{"n_layer": 13, "d_model": 192, "n_head": 3, "n_kv_head": 1, "head_dim": 64, "d_mlp": 512, "vocab_size": 4096, "activation": "geglu", "norm": "rmsnorm", "norm_place": "pre", "norm_eps": 1e-05, "positions": "rope", "rope_base": 1020.0, "rope_fraction": 0.25, "qk_norm": true, "attn_scale": 0.0875, "bias": "all", "tie_embeddings": false, "parallel_block": false, "extras": ["some layers without attention", "local attention windows", "shifted keys", "gated attention", "exclusive self-attention", "hashed n-gram embeddings", "an embedding shortcut", "learned residual scales", "skips across layers", "capped logits"], "init": "uniform", "init_std_qkv": 0.0272, "init_std_o": 0.0272, "init_std_up": 0.0272, "init_std_down": 0.0, "optimizer": "muon", "lr": 0.0121, "lr_mult_up": 1.13, "beta1": 0.93, "lr_head": 0.00479, "warmup_steps": 0, "schedule": "wsd", "decay_fraction": 0.941, "decay_shape": "cos", "final_lr_fraction": 0.0, "batch_tokens": [16384, 32768, 65536], "seq_len": 1024, "doc_mask": true, "train_tokens": 207400000, "steps": 5748, "dataset": "wikipedia_en"}
Each number is 128 + 32 x the weight over the matrix's rms, rounded and kept within 0 to 255. Layers, rows and columns count from 0. Numbers have three digits each.

# layer 5 MLP down (transposed), 512x192, rms 0.0577, rows 45-116, columns 64-127
112127175134155125065077099159097121148182159125147153108172123163204172084127142136153098092096094073117113131141157186187144149204099082107100114153090160108117131173117157144100110214094142
167113167125117137149115123138108137096130149169110165157167126151110105116139133103146150140108118070113154142166068118132127133118164123159120138110137141108109096141127111105103100099135145
139096120165091127137113148153151063101106177131140153097179101178135127130095082151178109141074130160086151177074108107136124170197110121147048111112103161176145149169090085105149120094136174
158147115164166100120082158174149109161145132215125188112136099081105109147154113107198109153118131066104123096108077129193104115140116116181085101145171133144115154229113093097103127099176158
080159111113132142143126155125154183124109154141101084121158115159148136119137136160077119155115120162155097099128120072165126130156170161157148109164163125105098220132098134074099163115127134
084175152149122120134109123138116187109127102142124084121125103119118103185154077084155131126126164091104198123146107107101176138115109115075139163082184197130162133115074161109144135154119165
108233096133147187108127116130146125109127213169104099123074080122101094178163153094189090130163128114100117146083158062109135168141156120177077117190150060074114123152105198131131161099117125
110183151085116154135163136092059159085083196119134089140158134106092047151112148130154174150111120168181161123110109082124097122067135135139153154114141171130114150075098122119145163134217166
149160129079130119079174156086143093150071097061135141154080157070161128156128126089131149149086071166136081111133227129108069201104111121053139094116105120175129104139052140097128183151229066
145111118133138117122160154130130125130152084158109109149116171134113145160107132133139168127122118115101103141145107118053143127187145147111113139124103165139173099127167077095104128175100121
109142114122146108128160089138109138142124103135158145124114115127144100104126141118111134194097159125136145124137140157177192156167088138108084179067132147081131092129104167126146128115098119
096119111109143199089102196111132125089186153124097081075129120116110139138123113127117193146185144186133163144131121125181084135151170132075121108124124103085109139074111188200099113069158116
143141166061193116103195101162084182147104093107120080091104129149094138140153131171092152099106117028112122134136139198112114059171140114128115174112157072075119120101171082109166094106140141
136131072059117140170060113133115036176079149115097084096105124054114135119179113146163171167075139127127155130169077129176131073158133104079139150130125082123054146143091172121066101114156120
138129139128089087083111141146102089143127131126168129105156117135141106128220166143139131095110074141120112157111142133158099109152077158132125137190123150127125143155103120081152146145124137
177196111149090139099147144116176126181067134117108119168137126074096132113110166114126126139156128177223048101140093110160066160164050112072080000093129065133173110169046162085112059145169097
108100092116161147090160129116154064156111089100104169187113178159159123132123124131119117135148177142121098115052182056148102142131166127079151162121143141136164148157112092105070120133111136
105061176163202178146142118119143106138192116122177169124182047111171095087174111155176135130127114154162120142109122117144144129127164164119246157070139134191125107111086057113097170187216130
083066080145137123118150199117162103100129140106102142114146146119168128108131106118138132152093113167117114162123102126194102130129130156125188141144078097130098104125106131094130157195140110
160125092154146163084121112094163189100148147094105086127143173159093128139055045083115146105189145169135139157145190135151079098112110180147136089185128114082167128115173188143113147068131174
058135109147109130124181142143134101183073117150104071092121083162131153210069122062120124221119151113124088105153138086120168122121130132091132117143166083097108120118137085106201147123163097
142130097110161107146148154090095156123137144131084144118123138072131128148145126147134076106116090089063108072107185115124141152121153050134162179117157111092124138181153099181141136154153095
097162136115146157110198138109182153069138118140121188095134130127101106162133117105152086226130174152066059113128084166199151112121147128150140114098123174149115192123064123061122137131115116
133161117115131125147091140113171146178086122119100167085095133133124149183166091160146104103118063135156134150125141128138068133069132136135074185105111113116117147135131123100099137158134120
144170147155176125129096136119091100110113158123105087099128137131142086149121140094091147147122179111117106122178082108129131114092129122134186094080131140145140165194126129118084164131160058
132159127102133124119149094113133142136123134106163118119139130106112099171127139135106109127120117112139148132097128120094123119164157122093153164099168146120106142127075112131153147110107179
153117171081193112068114156166114105109079135121160103080131094154169148114131134125096152113106189134156157126086156091110083129105147162165105046157137157162157159085122168172097136183139100
116157130146122134158148114126129086153123143117106144124124112154143110136112111087115144129144130164142134130113118122144109068102120126127118114161129130130118094118122111122135133105120081
122151127156078140126155082092088125124104089198119093082121070168093114156149117081128117148211143149124115088180097100120183112101173120139149188113072168094136115070099133119151092153157172
126110094105101047134106158052110168153141142120157114125099104149101095171088159094120095115110084097193129172130152128156140107127166182125158151059166054079084122129179142124167071141159156
159090108127135072136128103135120166165166178125112123126133116080124126163166058088092095129103197145152138119138085132152140084146178150109127138134083104085165115087151115121127093112144143
101087050078132127108116126167092138163230131123087120123147174116108159079192164115087098149158144081131100174077149065144137111149127164121140117135131115174193091100107141189117165088145211
140160129148136120090132154150155047097189075159190119142165107157110138126103144159163157119080083140107129099140147082179117146085168164143117129157055092090103119179093142176137114143128144
137162037161122104105095149147152115068088060106136111147130138072122110194107109113157127188197104065135119117123097130092131180069135140076137106130109088127131080113064092150164194122160095
117130111132136122121126129128142124117127113138127133127143149113129130145124129123136140118130142117127139140119111132121132132150125139120130115132113144121123122122112132126133126125134114
151120119133094103017101073142172123145137128147157157119078160094106142089138104042176072172135108171120157087171102142125085104157082124125110149124117093078098112156135052193106087142014158
128100163116217133094055166082141061167112115107116108086148165109146153154107135153162155159132108154140140115116114120128154156072108121150112175125113097090119113123106191081120172168088139
114142194179144126079105091182104141121143095129169109181109053122185177157168094127193189175137092117109138153086089088189112107108137148040127081159193150127111118144153079139145198139133186
144081154096162085126185108154122071133078143137078090196073163121162130136105166125094114109130143119176110166177138111053103111170107167150135179128095113165126184149179139174120101146127132
114111125102126106112106125089144154104124146119097098173152147167129131102136159157140108104145116146060075132114165147106125156134125099113122126125178142136092138116085139132170141123139116
102117124099174102107092132090136144101145145085096118144136129156150140093155102069141085118044157103101146116064131109138139054156097072157099132091149120192127194150164140156081160149119186
168160096155112177082172122113093118100141159122105187065178149132150086048055107119114105124201145157107106095188132136077153126085110188187107097174142103094130225171114141147146100121171149
118132096132126140106073145125078123134132136109141098134118117134109131150110116117125138125116143160152147132121137140102139150138139115176138148118179173103134116118119136136153099121130121
174118155169159162054137162102125105127134080102167118173070148128145083081133124124120156149138113154159161153141136122139162161149120157136102122156127152135174126146119145143147111170143161
065117105089138114077073141118194156073155176111124159106159164078134110156105205123129123154121155117159119087118142090180135125150147117126083147153175134139109076136119131129076131124126099
099118121135109102153111151061065144102065157046070060106106211160166077112148116105058116071148148145141159112172167147154113116127103197206103096103138169119132208120165154125146148145127131
183166083147134117124183134124107025108101159169116137133104104222090183171128132165180130141185137080200153101109098114144155091098115090116159173131134099141116113086118148151131147140065172
124130133128127128134119114123125123122134127132124122138113124129116136137129119136114137126132136120124115127124137130124139126133115129124105135119132126124126135126126119129131138121119115
102124068135145117067165129074130081101129171105135147129147178143075049155189167106145186145122073158151148159081114135151137145091174135127108092085151113132119127124140172151150146118159146
141195141174147088069124107137097138142180119122108149147123080114083112138162117185122090127107097105105143152142114113043081138092094122146140162149182117127080147127174163078082073120139119
108136124155131141153164193115079150156125136197060134114130160197105095123124126190147152093115172114139085079110123102134136090136108122109106109069162132129120117139139128112192089113123122
110173096135160128148193101131083084108151112084181152128117122106172169107114130039140160168180092170139165093127072133103150159093178111107118171124182120179151141080138128097181122081127133
137085143095138126134180177152108156109118194073082172102162190085110123139131160170067135120156170123094140145108118151085092109069141121130122195117148117097092163153118151131051102107122114
075119154065170170168102140104155132169111118090114159130095159062154118058085162153109110103116112105085149098123095086084096091102132086085194138123130070097100124122074164156121208160105131
135125121129120120135126121119118138128123132129134116150116123127126136135128102118141131127135141128120128125135119120126121130126133120127126118111148132143126123111133119123098099123119152
166094101160072129100148098159167135093051184082121194120120094208166069148051152068083169125128149160139181056127134087104141111089166190123121076121091107084163139169121127090154180134121106
082148111125150120094166098098113107124110116112087060129192123069153108167073126118120143181175112151156143175131158188156146155138115127124153124099180196115141130151131118099071181158116130
138158157168087127130151144145121141056118127125096144101140130153153142117082154137144079149190138167162092179094115119157166161140097082136118124112093151166108102153118122120144136129185154
084117146110142148122202199172068142091114044165137166159181118175160193073222162166188140222093078159122129140045111082073127114157132128044184161140089074086191126115136180095123125104138158
153105147126129179166108145134137098127136132142126063134148102127123165125089123131137100063114136123128153117139147175160176121148141124165137117096116163145130141176138081144122108062105101
070075152140170099189092118163136143174102083095085088116136164198115140113128120123069134117142156037105187121135155153161174142120063162136123080104145113109209196132170164073091096136086149
147132092115149116134131125137109087127158127109146112111132134138145143163137158104132119154112148137136120096085150124147121133134158115141128103134119116129107125100125135137127122120120113
096118113127105131166159100099101125084065039150166130126060082165124092102154080122096107147105139133118106174140142159128090117130055123074141152111144145148124173195141071103118111117118110
122150174126174144102135108119113133089183097090099150148171207119174118117066137133077168080087147121131169148065086175081107123169056120119084142152146098169111117057116122150132155115168164
112083166095089135131074117076135127085158131099158087175141099043161154166122154094163107159139064184082038142142172182149145046153164084097168114103153110191133092173150097107132172120153154
137141149118113124127158145184081088166106156114124100097072118071129157093078116091112122121125111141159162103063166138159112188075092074164101079144166124166156160100116100098122146083118130
102092143147085136084101110134164106142141131096102187142143133094091121098101117100101112114135121138141184109127164117121131104109167094138136116192116157167118163136131119094127085127097103
168149046195091180092154161143163191202074122141136138168134109119126138166114219087130065055137152141135200192161124130159075075123207206048162172142120157091146062139168100092105115073184079
132216097156137092121078114127126115148153124183123106097080123134140200145142216134164137112115170176158101094175201146136126124151160148091148090130085094068109162112130121163101044126103089
062176109103164162175104151099153121136162154118104178168177191127157107117081179160135124090146158130083164171140138122154138142109209181101126105140154082094127146140155168158103091143121147
162129133140214097181147193085194103104110147118114130118082105142084065149164155163180124132108089085157089158129182160172154168172160148095115106123119134152126168064105128116060074073108120
153124164106114178140120194146134074164150123177159133112120097138160137112069119131157147133079140151142156115134135103079120142130151137119148121184138047085106141072101083072156149065094118
# layer 5 MLP gate, 512x192, rms 0.166, rows 46-116, columns 64-127
102088188110138136143121167183098120120129105144129089175113126165145150135133136148105115093069133138170137134127097086107085092189171054085121149132136223088110157153109130146121077159106073
140111053075168155127111115092112150121124119125091140155089118160118113108153160105091121127198148107115165089067058127102100154119174146139171089101128225130145093220113146153144134111090166
138106111118146121147186122105144184113170159130120187072140076080076169115121101135183089155121181090105113083161116125134143117100159136101135103137200151117117157151170180058139124139081108
091134089165112078114093169083150172160182164148103119142143142165113106119100134117138112126169154142140117110127142193087087075153154117110117128120156146101114132098166124119139123129166112
087191047079166168168124155137147119203107138122095094121134181125090177136141165125181090123149156142175111139107112126142086153084101114118154151132121134186138153174127113201182118119123125
140122113088178116157123166147198077125133078082195111154135121120148145092156071115072133086120135116158154206159092128168060177137132102112178118164076185081156138143101144111100117131124089
178120100129118161151128105184129124133150177117103156119138101109106141149107110145131160119195161093099094130156131182104135115088116184134102130127087142178104106133121126099111040173043120
100155137116107038086194088052080120130134074075157126135045150076095158131133084096063161168175098121148168130183179096114125114170144133187085129104133182141181178149058087104058191176175105
127126124091121111117131110100146090105135176150134128114137112100118102068082114132102071092144139175136118110145138138179102123162144097143140119150111102150101125130130131145123154074122165
148112113151066067110087104111137164108157042147135094118108132108074149145090116100114109176179112190108107113123154182202152143091088120104133128115122115152093098110087146070128120152084111
154134079067105180163154161102104077145094091071150128160079138070074150124144132091090143115145120152157184177159154094155109138096105124167126134115143164115132095065147102122146081071135153
073185109069120137081172132200183109081114150221101106142102182158062194136104116175097159156169056067109194147052118144131096113192173084102162097117180174131130149114098167123111109134131153
149113189050103130155135121156082114082151162121150149080168115087101176133130111069111140130157150179121109103166163107112212086104087108110100114088106104145096169135122085115110062020106146
187093105088115082116144121068121121111207116092081077170138164168095179101151164097118086109193117115182099150188128135173122099139171110105125116070117093145183116138086115111054148098138127
070118125128099161193163138156114045054145121108205128106065119164078092057129114141080094228103169128109153107117172081106180084090126109226137186158103146134116177119155096198165188127153149
098156104089097094150153178133124141120079086124138183113085128134122157164116103145128127084125127138136159122087104138085176157175160151156099126108089134115154121166141177089102124162155130
075115136163115131146169144182087085141086142122166134069162160146052164165159160155073153179132171141111127087147112127138068160149190141163048091072191153108145170106104143132147170022107123
181158151134149130161128169149183193158116090160140135179126151147118129127116129097108185096152124147201110110117174102084109125095141071151124117146133150088105088130136140119148071195090111
120138121146109207063129133102129154096132149118115190075137134198151139139140081095155141112162156166092081169165092122148093141141122124155140176122139174096175126098067123094138207115084104
158177072172075130089064103140156146140124139137175182106047103158133128166129144173150053144164134139174097095128150134132104130114195095138138174107163118167177165177057100102138101125096160
118164084137123098103137176181118093107141167166123097170071067193171109126104109131138089135149131097191131075081131132119217149173172132060129170095142138121162170072090139130080172129095157
187159093112084139179128110139101178177055128117135127122108138103118152090079134150121134138142112062135153105186146100119089102052135075114151126124147158050091103125148138124106124099147137
123126138142147151141139122184180085119130095125123107103141118136135147123083150180151175152148182166090163127106125085132114145095128132104102163121151117166184128084156171064118130162128111
132152070189134124171110157135178121127154114153115120148147141119135145137118152153139084133114129103131127143118142141085129128139115087121100138123152158127084154123155090108120135167112115
139151072140151104118099128053139132097186135169125107158161106122157113132136158092143170170137158149110128139142121139136123176142151078081173144138114154175172155076106153152121091147103129
048162123145108112071166163092196142133141096153148127094143113104157117162106127127181139148104190130165147118089104154094121156094128118162167119098221139155098137139149066156124172099126150
133125118132135145117148113120123140141153127125137141102125100137081109131137099157123118145144129144114148152119100154134152128102137099123119160112107111128120130112109127142122121112138132
125133177157114178089139129086073138134092140109146126126102107118156151131072109194062148154103133149114152139064173095164121133066134124114077108136155149159155094096166105113121094162107087
114231120116166164124112130072153103138143137118142122118136099126110106135109133112124158138109107108117127110127120091169194119135169122125127110018170143117107171129142123172144088147141154
153160082142109094147137174098098210132168118111110117162073163131145114118129105135162138131189162101124155146080085102087154119091131095134126087058077100134136146101111134083114113166115168
155184107067122178144118137173083149118170138070141074104144099131110070179204145104172080148127190151107097108143129104103127105090164064102164133123188144148069157129099141083087075144082121
080144131091201097205114131105083116158138083128174128141124127146137086127118096119124069126144103122144113104139060073181113183111209122146147095107061116102182083165112102113160170155119109
104156125116135214114161111164093143162117164143073101147119177199087146135118127122103096166073101093140076103148116167147194173118112150149157140149215213194165132112132087114128080140099098
127133120137129123127129112122131124126136108133129135114127135124139121124125121129129143126146126119135129122124134131126113134132124126125136129139118133114137137126115124126133149133142124
150165088187082125135212121129192151162120179067154127134096199088148076074186123171166147109126085144113175101154167169150195070227110108078120193167152113158140131104139125135122065156075147
080142112114156120138083148153146097139110133118100158114154164151179076122082114136137187188126158146114172098101124141127157128046067196094150170148152114128096079119120142129161142106179158
155112101091116185129158234094089154119123208066104164135107147123117073086104160088112107140138156069124119114139145139160169148091109113197081171096125155143076125122127104134055098103108103
099148181165161089078124078177158087086156133129123172203176137126180149089085092126155129153142094128072123110167147109089085080112177076059132171093107069127120161154129160115064103104135143
137135132105143116105145179129134117099145088096180099110130111161145133144115189177140082131108128105115119144109091179085119107133103163132091088100101102114116143116131115092162162112106149
155085106127148136163123135116099117143111104147148076139127135135160159155159137083185091155127092149153117100086119110118121095093091147132108214070143162128129039137087181107125110098086168
108090101085083080169149160083086136171139177097094154136141089138142073120133127136128112103111107101128142107197128104103094116048119172144075127127144097153137123169143164107086091146092122
120122143096126138143146104117129119158133167134137141125139136143122152141123120096161134138116134121076135135123131123141166138129131119117151132158138137135160108134114173145123095143128161
111101133174128153106138061183118083137162131116187161095144094157148120120120067127129145146118132101119164175094096157157166131136128142118117127120063140106113156098120136099104163145104132
075127119201107158080107090135130126128109088072111165183090212178167068155154069136237093220170122123050163156146098166131149134084125205131132125074133095123119113110193070108141172141105134
155057148129088095121145105127106125109048163100077094102201136162116158149153164064113128164171112148073132139067130106193144142128147170165146137098143114102066148123125090160124108155163081
105176154064128114070070114154183094088124133087151125159138135101129166161151146121151129122069077134145156129087124100180111153150139187159061101111101134165120112123106084092145119114171147
133130132117121143120119132137109126120130134131123140127138143135117137130132121118123124142121141137136124120138137129135136126127128128132134131129124127131137138123128119128124111112124130
074117075144121168089096120097099173172206095111155100110118110152106133182144160115126129135146043177106178119103167183156127130168095128138140177121172123087107125132094075124119178135116126
125129150094050118043163139151111119151113148109148130203093078145100074115122144131099150129179079108090112107161075122137101124157129113109133116108148093183139123111086191094119126170186053
131120152079170150125081095082174098108123138115141152162088161115110100138144111145157166102114114132089156167114115083178114107189122171156111115093138141137109158089095113133116081158163131
174090185129170142126095172152125140115113096118145152133133121122063113131115150152145144162132118115150108154130108083130144102132189176135200151145125141099143034146142116154074149156167120
127116127110156123124143126107149210111167103174061121091150123144104104190125129142077128183144125136161118158166131100085119110134167166168098164134125143164145168111166109107095088208173118
139140071071104136124090184141151141125100158115134164127121205129118145153143185133072094139060164101191145135101105159167102151059109119136116174068103115118167101069093144068111159127119155
111120135133129142113140118114133105123118127127122140093129137130129124108135133139117114146121131112114133138139117140125132129140135146129134141138133139133134127128114134126146146143137111
109114125134149107131154141142191215216162155120195106101083123135095162170109112155117148147086082115179144092127082095156130088081105152106079187084087090147114188107139123106003113090189086
150105152105156134169101115175177176140075127170116101096097129109137179101123147143127148134147099110136171134157122154138111135161169199095109125115148169067102139158126162120070075094227148
128127097134149099190078134110125140172141131180157123118141079153134062137116150097148088144140196131150093107056151114153109062119138142092093199115113105173187169078136123182117114113164091
093087117108145100106109136116150087164131226203096094120149083111138052129023064143114114088162130120121130111113172077149142148126188182192061121154162156166131112041139059147177116131168137
097161116153123103059139176129144098155115145161128149137118084151125096144089059087125088135118089112229134174054157113175149135165133097117088100140145174096110122130120178128145108021091140
132136139124127108181118123127110143128117129151163144109192071132144133062116146186112068140130144100089191124118169138148117086064095146180110170121138139078123179180075202212108068088172198
145124142149112121114148134154147107142121132123125127108131149125113141154094122145125148106137123147124138124137148109142107110113146131174143130121131152134124140131121133139125124153139137
093110110131173148139110156148088098088139075161132120121124126083073169157121107125063090159185119075187209111175143098075086082100154069085138134137157100152111146144115156098110139160141165
125107062114174125177114132094113079122070152107166102095080078125080163118102122130180086166096179076136121069154107140137092110103093121132104132113099134116187142140150156080172101190053048
060195152116116164129147082152116121051176094094115114102137143160151138144119154105161147126063101111094116058087153120163088061063162100134152092152109149146104104142087146149106162149089093
114097123119093125156103168122121074093103114126084095095159076115070148162124088100147113123127104169159137138159153103101098138179062149161123152075119125113145095157130120132134064171088093
155142146102124154056164143180160141103110167159128121098099120159119181171122130099122128080141125087147127139152122123102148104181110125130119185105116144116120177149106136135117107129179136
142128116105162106114142156140080136100109097120081086163076098153124121114160096105125120119075124094108139129117203057097068155146105145196100122121114110149150066158136161140134157085168133
151120097140101115152083057073173163135113152149050102070103143139100153097112098104129185183128154176108145132142112039141090084108080136132134168134170072133165145084119096121126148171143121
128191086183134207160123183120159123062140184123139175186149224111134211170132151130131188106158174156051173110154164151163070170136184118057131124195146078180115121174121116112158144134117156
105157072166089122098114094094113151133159158188113173156049065117099123128116146059094141176171098167141145065140081140163157128127163108142161146121066181132122184200095138175135096169146142
158178134125137090088124143130127161168102132104119155089142174116122163130139161112093091146120149094075117117132103168102162177109173067128098129126090137105119131084156072116095133181110112
# layer 5 MLP up, 512x192, rms 0.179, rows 46-116, columns 64-127
146145137028106151139143147114163137167082117115127159140119147119137131082143152161145136128099141141113173112096087137120117112061144135111110116087123082140132104115133152175105148118148123
133126187153107125120127184151122106158139142114171089081131112148157135150088110130134158164083143139152114133171201116131107144180064122121127183127119126153074178054122133071113153136149101
156124091169204125103124156078112153135158177080129153145091110069112124075084150104119108124132181158107161138148182128157134094086160164096144101169117149173104170179149111148064113129070116
141147171149119186101143099173150176191123097098103129083166150098103153131130136139069137135115159105122141117128104089144160188114129160111126101103134139120103111142132148141072118148138131
103117179154137131050114102139166137117156125141126127131101124088116127118162077111103162121191095119148131139097097142128110091133136122189132160147105089119090153147165194131137116116142120
108083108146163114119139136074180147113172195129124184155129078116142136127147197125077105118190164078118099094143149141095168076129188114097133147186154130102098145123111158171171098122129105
109158156116124146137156170112126165114093133162138105149089174190128108030128116155120124129090089132114133170085149139166158157121171089121122180079138136091119108169172163141118228137163151
072173185103086166075110150076037102114096155038140116159082123149097121126101106125107145181147055060103150163162127127113101131052164148134166101120089153160103083131108113156112112094127122
123113101137099099146105089149140085129174096030159111121118160128092120146167122188142149157149113117114102138135124215157121106095152166162134130093097119126140114145214110095124143122101081
144096119141101129065166080079133155191149111168114121128130130125133080107082155136090144165131118111109134091130129123123109116134092165114130141150167154125115099106148089078120119121137144
177031065097130133076112091119146152055157120087173115103115122112123169208100124153117117160111144104114079114106150131129105189079169114166209108122127165125122136123101140170167117121106190
125153056146111166149130146119158042076105116117152117149140067129130092164085083157093086091142086153127139074167070088213086114106169127075159104169107145097158144102094114118145123062183124
107143129098085147165119150091113110133139073157118097158178136123138089148092143119103173114058152103131122136134122138188164108105182112088111154137150174168098159108123121187141117172158133
122135204053138085126164114159112176151170125117121114150131151141028171161204146100104160165132131182196127093158120115154152138177081095150127113159113140054116133172158136103153115123150146
136110166123168125096120117135191175156167124174000096116188072086237129118146100175126115095070035115141115097082088184151105141141162143064090045113152142181147150172136168104171097167088192
142163111159112123051142093153084060144139181155174053100134107074079148093173124142098093108084146157139128111107109144081155042129103127133145096146146144135129119168136133153188145171100106
147101131140142082084149120077106079132103075149133096173123053126093131126123122145115113151181159115054124110135170099088134054143152150102169212106132103183119140146098114119168122184097138
128146137171109115116075115110108134108151185107094170140150111128137117112131151151152173179159097092108108146184095081072112157120140140100188116121137097154119086100124095154137122106124089
144148142134187200109166081184181087161124112117049172111172112165107175098155185132090159156180110108072172126132104078128076116162172109167139168096110141190121108153170139087091183157080084
128122162140131122130115134112129137165141130079117116102186080151124151157130105086126137150134093061110120082167167057085171168076178116121101187140114120065121159097174181165090184173094105
178079079144138146133154108157103068133089097128096092136107071145166099111177150142101126128084146107107071083126082162140135040140120070129083129093094170139155115101119117117155161093132109
034112087087101091123155147146034139144176074169095205153084148072130169158079101086107129144131116140168132136163205179137123098169160142122092167110182172091126174080104127106088133096104215
145096103111093155122142152093154102119130160085145137118114118196210133113200133144076147103143151143111080160170152125088111194193127112141188096171111117113119133108147144186098113078093155
106126146144161126074089148112156145135141123119137166117105094105177122146142105155111145105175078151140112116189183114110123099126103120149120127090106100133148184135135142162172148127127146
154165139133099152154180128120112137159135111142157104137133126082140110124153146129130094154161199075090095128149080136158131146154105142103125166129065128183149118080162131107064119162147101
108119149115136117136107122071091076067157123100160109158081101124126066139128121151053144177146048091155181103120128087138115110157137122188136175116135108147104112074155108177211119149088168
124119121110135116148122138122117141124132132143131140124137087121091122110139108160132086146152141147111138125124131142127118146118113124119114163167120135129115130112108120102116131126109111
124105128142168174102140150169160117109174104113134136187092141125157102151118154107160130093171137128111134163183131182137145060072133195163157076121005163058128146092165170152083187137113176
121189131155135165078122122120130129162119118063146135091099107129099129132123154101097120135113114129111144080146119128173201116109167125078113158073150135112101128177131126169141109132125134
115176131132115100131119106120130137144107161143076109093113175173141108133119121105106154146178126155195165142146097131091160115174105042147115116158098070155103116068127174156189102136147110
143130161099125165131104086151107182051150094116152103150135137150109093179113103128145091191095128116184155082138138102112184124120126091134150125085164137178110127120134155185089137118145091
148128161104090093184123122108094064128150145128132137134153203090130091163105152106085103188126093108080107165127149098118098106067172174051132134155120157150133146161137163146114126137115030
177180171129083123117131099117186159087179133076206142142052138183138131122138151124124160129184130118140210111076133146132120133139105134158105126146106108108157132122103144158090160088210095
121141127131125116122117132131122134115129133122136118112140136136113136129134136141110130133138128108125140127153122139122132121131118133130126111132129140134101122123139108126139136136125116
153122130157112137120133111106119170116112114129199133168156131060168104131184078119144152152098153161110117102092110093164098084166158114124092138182111159137202145084157100159097098101069155
131090159143129165135114091199111138131168086083114113135138049096117077114149129156087126146148153165086093122134092080195121107116158111145134154118132135182061097106143117119114201061189143
159142143131180156087172106118146093061125117090106149123078186182082092107165150163148159158132144157104122173079196173125096123081123089131161133152096116094131181101122117155116066182148114
106063149113183064138116161202103089182163125144100148111107115124093138122066120164129153099107156117125071207130087152100153088074130168162125155122133101094210142171167121050131121110159128
093116108097074167131110128130183102078126128151137141150103120121112168100106128083143184141164147141140122110161120116123132146142144131118189142096131142088092119114154077140146165191120099
105146110087150121134110101112173184123155121120151130139117168123129173124106073099148144174142081120090143067133061150121130109174151166111114042145141201154235144172161166156134189122136096
141081168106135096021139144115139095054123245060075128193207141160119116109133098114140128096085139065092081150143167085112167192086163148135099106129113103080129139166091114166095090170101131
151139147126152114103135138095115125169112153170127135165133130136151130107134120134109121094099145102055168106137155166114147143138121145082100087150134124116101117104117148148115099116143103
168155139092152152103135121197108110078171121103133151100076123144160102119090099111163134128158129122137183133107121113159178130153087130149128118114083152165131137111157137098141119107117130
143148128086130094175091133049166155096174107137100075161093128093085052156114133142151138066109121106162043068191144150134138103208099114148133114119126121127139163155047094094142129152078145
112191120136130113181149058101133145130128116162153137165195181103108183096122152130183125090091153138101155148073109179140171153106079117110146119111096051127142162163133144141080132116136088
130117101151117110069143097134105099113106122129105106108116105145163106074136068135091095103164179140128129073096106113157165157134158125170066109115132102126143098118097088177157142107083196
131132144128138116143122127117140131123113131132121124128137122121137128136126124137131118119123116130110130116119120133130123138121129123121128129140116125129123118132130144122130129132128116
072177157081184156088102124181170166109071137103073179150159125118105112145150066186178142134093161182060115155117081156149125146118163138118100100101124090176131131079160093132093124149119100
115202154188096092115187096088109068140095099108093133145158118074043100143126131102177135134129087139156134113174128100152083143168067086139076092133143112153130146149145187128176124080099154
157132120145106108138084172138150207091108132115130171126158139119127113105114150148136123194137132146078162139115132131133131158128113124097152114143158150165083168135110128090188150084122108
117160096132085144116156117155159084144075111106087149145104102185084128125154099134144063098134093165148098154138205180176158105158115120163137104117089135189116163133108152134122095106108139
147101186125145133088130105131136130113142164034152128133129085168081146134121114155156081190147121111181092218107193152138119157125074119161084148096173184145105157074168143124081081071134122
202181109152138179172053151161156143104088128136055138135083104108108131123152132177135090097087097202156155191160096130180098123120103055208167144059149141160124098051131108131103135181065171
117138129135131135144117132124115161122132115133108136127115117135145125134115115136128144124130128131126132105120150115119120128114116117114112139118131113142133147131150130135112106118120158
160138135092165143110105154103131096105088197113191163138108151125152097119117086075108160174091085136058077117148129156079115130145103210148124134104161079168154129151160116183073125104192072
159120119161165064107120137093110130124126074102095163170124152144155124161055126094107102146051140134169222096161200111126099085145111151136133106119136121118129119145159067096148122135176162
080117151125109131120169134112119085204109126137140150102147161120073132062090112116143118105120098165100108115102113162121160072030136123079139140084132146133165124174083115147108123115088153
063118062103097140102054073169204107098129123119131137095107073174092133194115008132112144064110127071140066091085193151173074150137089136150169000139076180086104070123113136125067181174120077
175098107125157105143104120117106117043108131141120201105130089113154136123136161137146162079092165136146088131133147134145141115158113117118113121143118138128131089134170130102120128136165106
102153210154110125122094145101157147114144116132163128136099142078166105103097172137121121171036153203100104106131098083152031095146101170134113063136152109158093157121070129148103085172105067
089119117097144111102114117107108146081134136143115091151127123118119117135167137091105102110106111123133123129102160103136124127114135138134132118137135129119128129116087133150140153114134166
072104139142141165154115057104127146209085136138126100141135090131129113096192107112031099117089114142128116165169125104181218108098148188168107133090179142133116132114115099152132124111091090
175171125146097105034106110147153125164131199119149114202178157103101133085079097159126133150125152095118134177158192120183140096155129116107127143159144102108060112082148079081071133102177098
073132168148120171035201107184127144064124119087176136122158095151102112124044093138135184083137120177124114091088083141048140083136160083160122083074105148124113107162100102182103100200130146
143158094131166134145111132173151164149126084103092118083105123167068174216103120094153084159166124176088169222122137111077097145156162145102095066117076112165097176143067127138106098162106141
197148099137128091131147127148119121100181144083131106127152199143096140098080103167129176156116135103140116078125078158103142086136093126116158123130129146102084125074157119148131135140138123
109139085137173143139135118149186143128155146175070208117196194078075103126125103055137094166133090133190080155068050122119095145133141086127153194143123151104165149103155102142124082206164149
084132156188220150131190168167158155082158080074141137110111160043183139126187081117147058111190141110183143093087132087184121191118203156131149112139152107128111198136107141233136166063101161
119123084075156193115162178137140089113131177135104202184150126121172168139066185118068132097162234125135143132072094180170139131119190138064139173145094094123110157133105124099181169111142105
158088180129098099185150206094163098166078113098081137140093181152088148116149117171155086098153142093150188156141184133145146134144170110129126093123165075081136084107197090100051134124140147
189122090094092138130114131118089123153131175148098134095123205087129115122141149170158111029086180107098121073127104088167161141143142114126123171098093129094108161187082116077052148165159115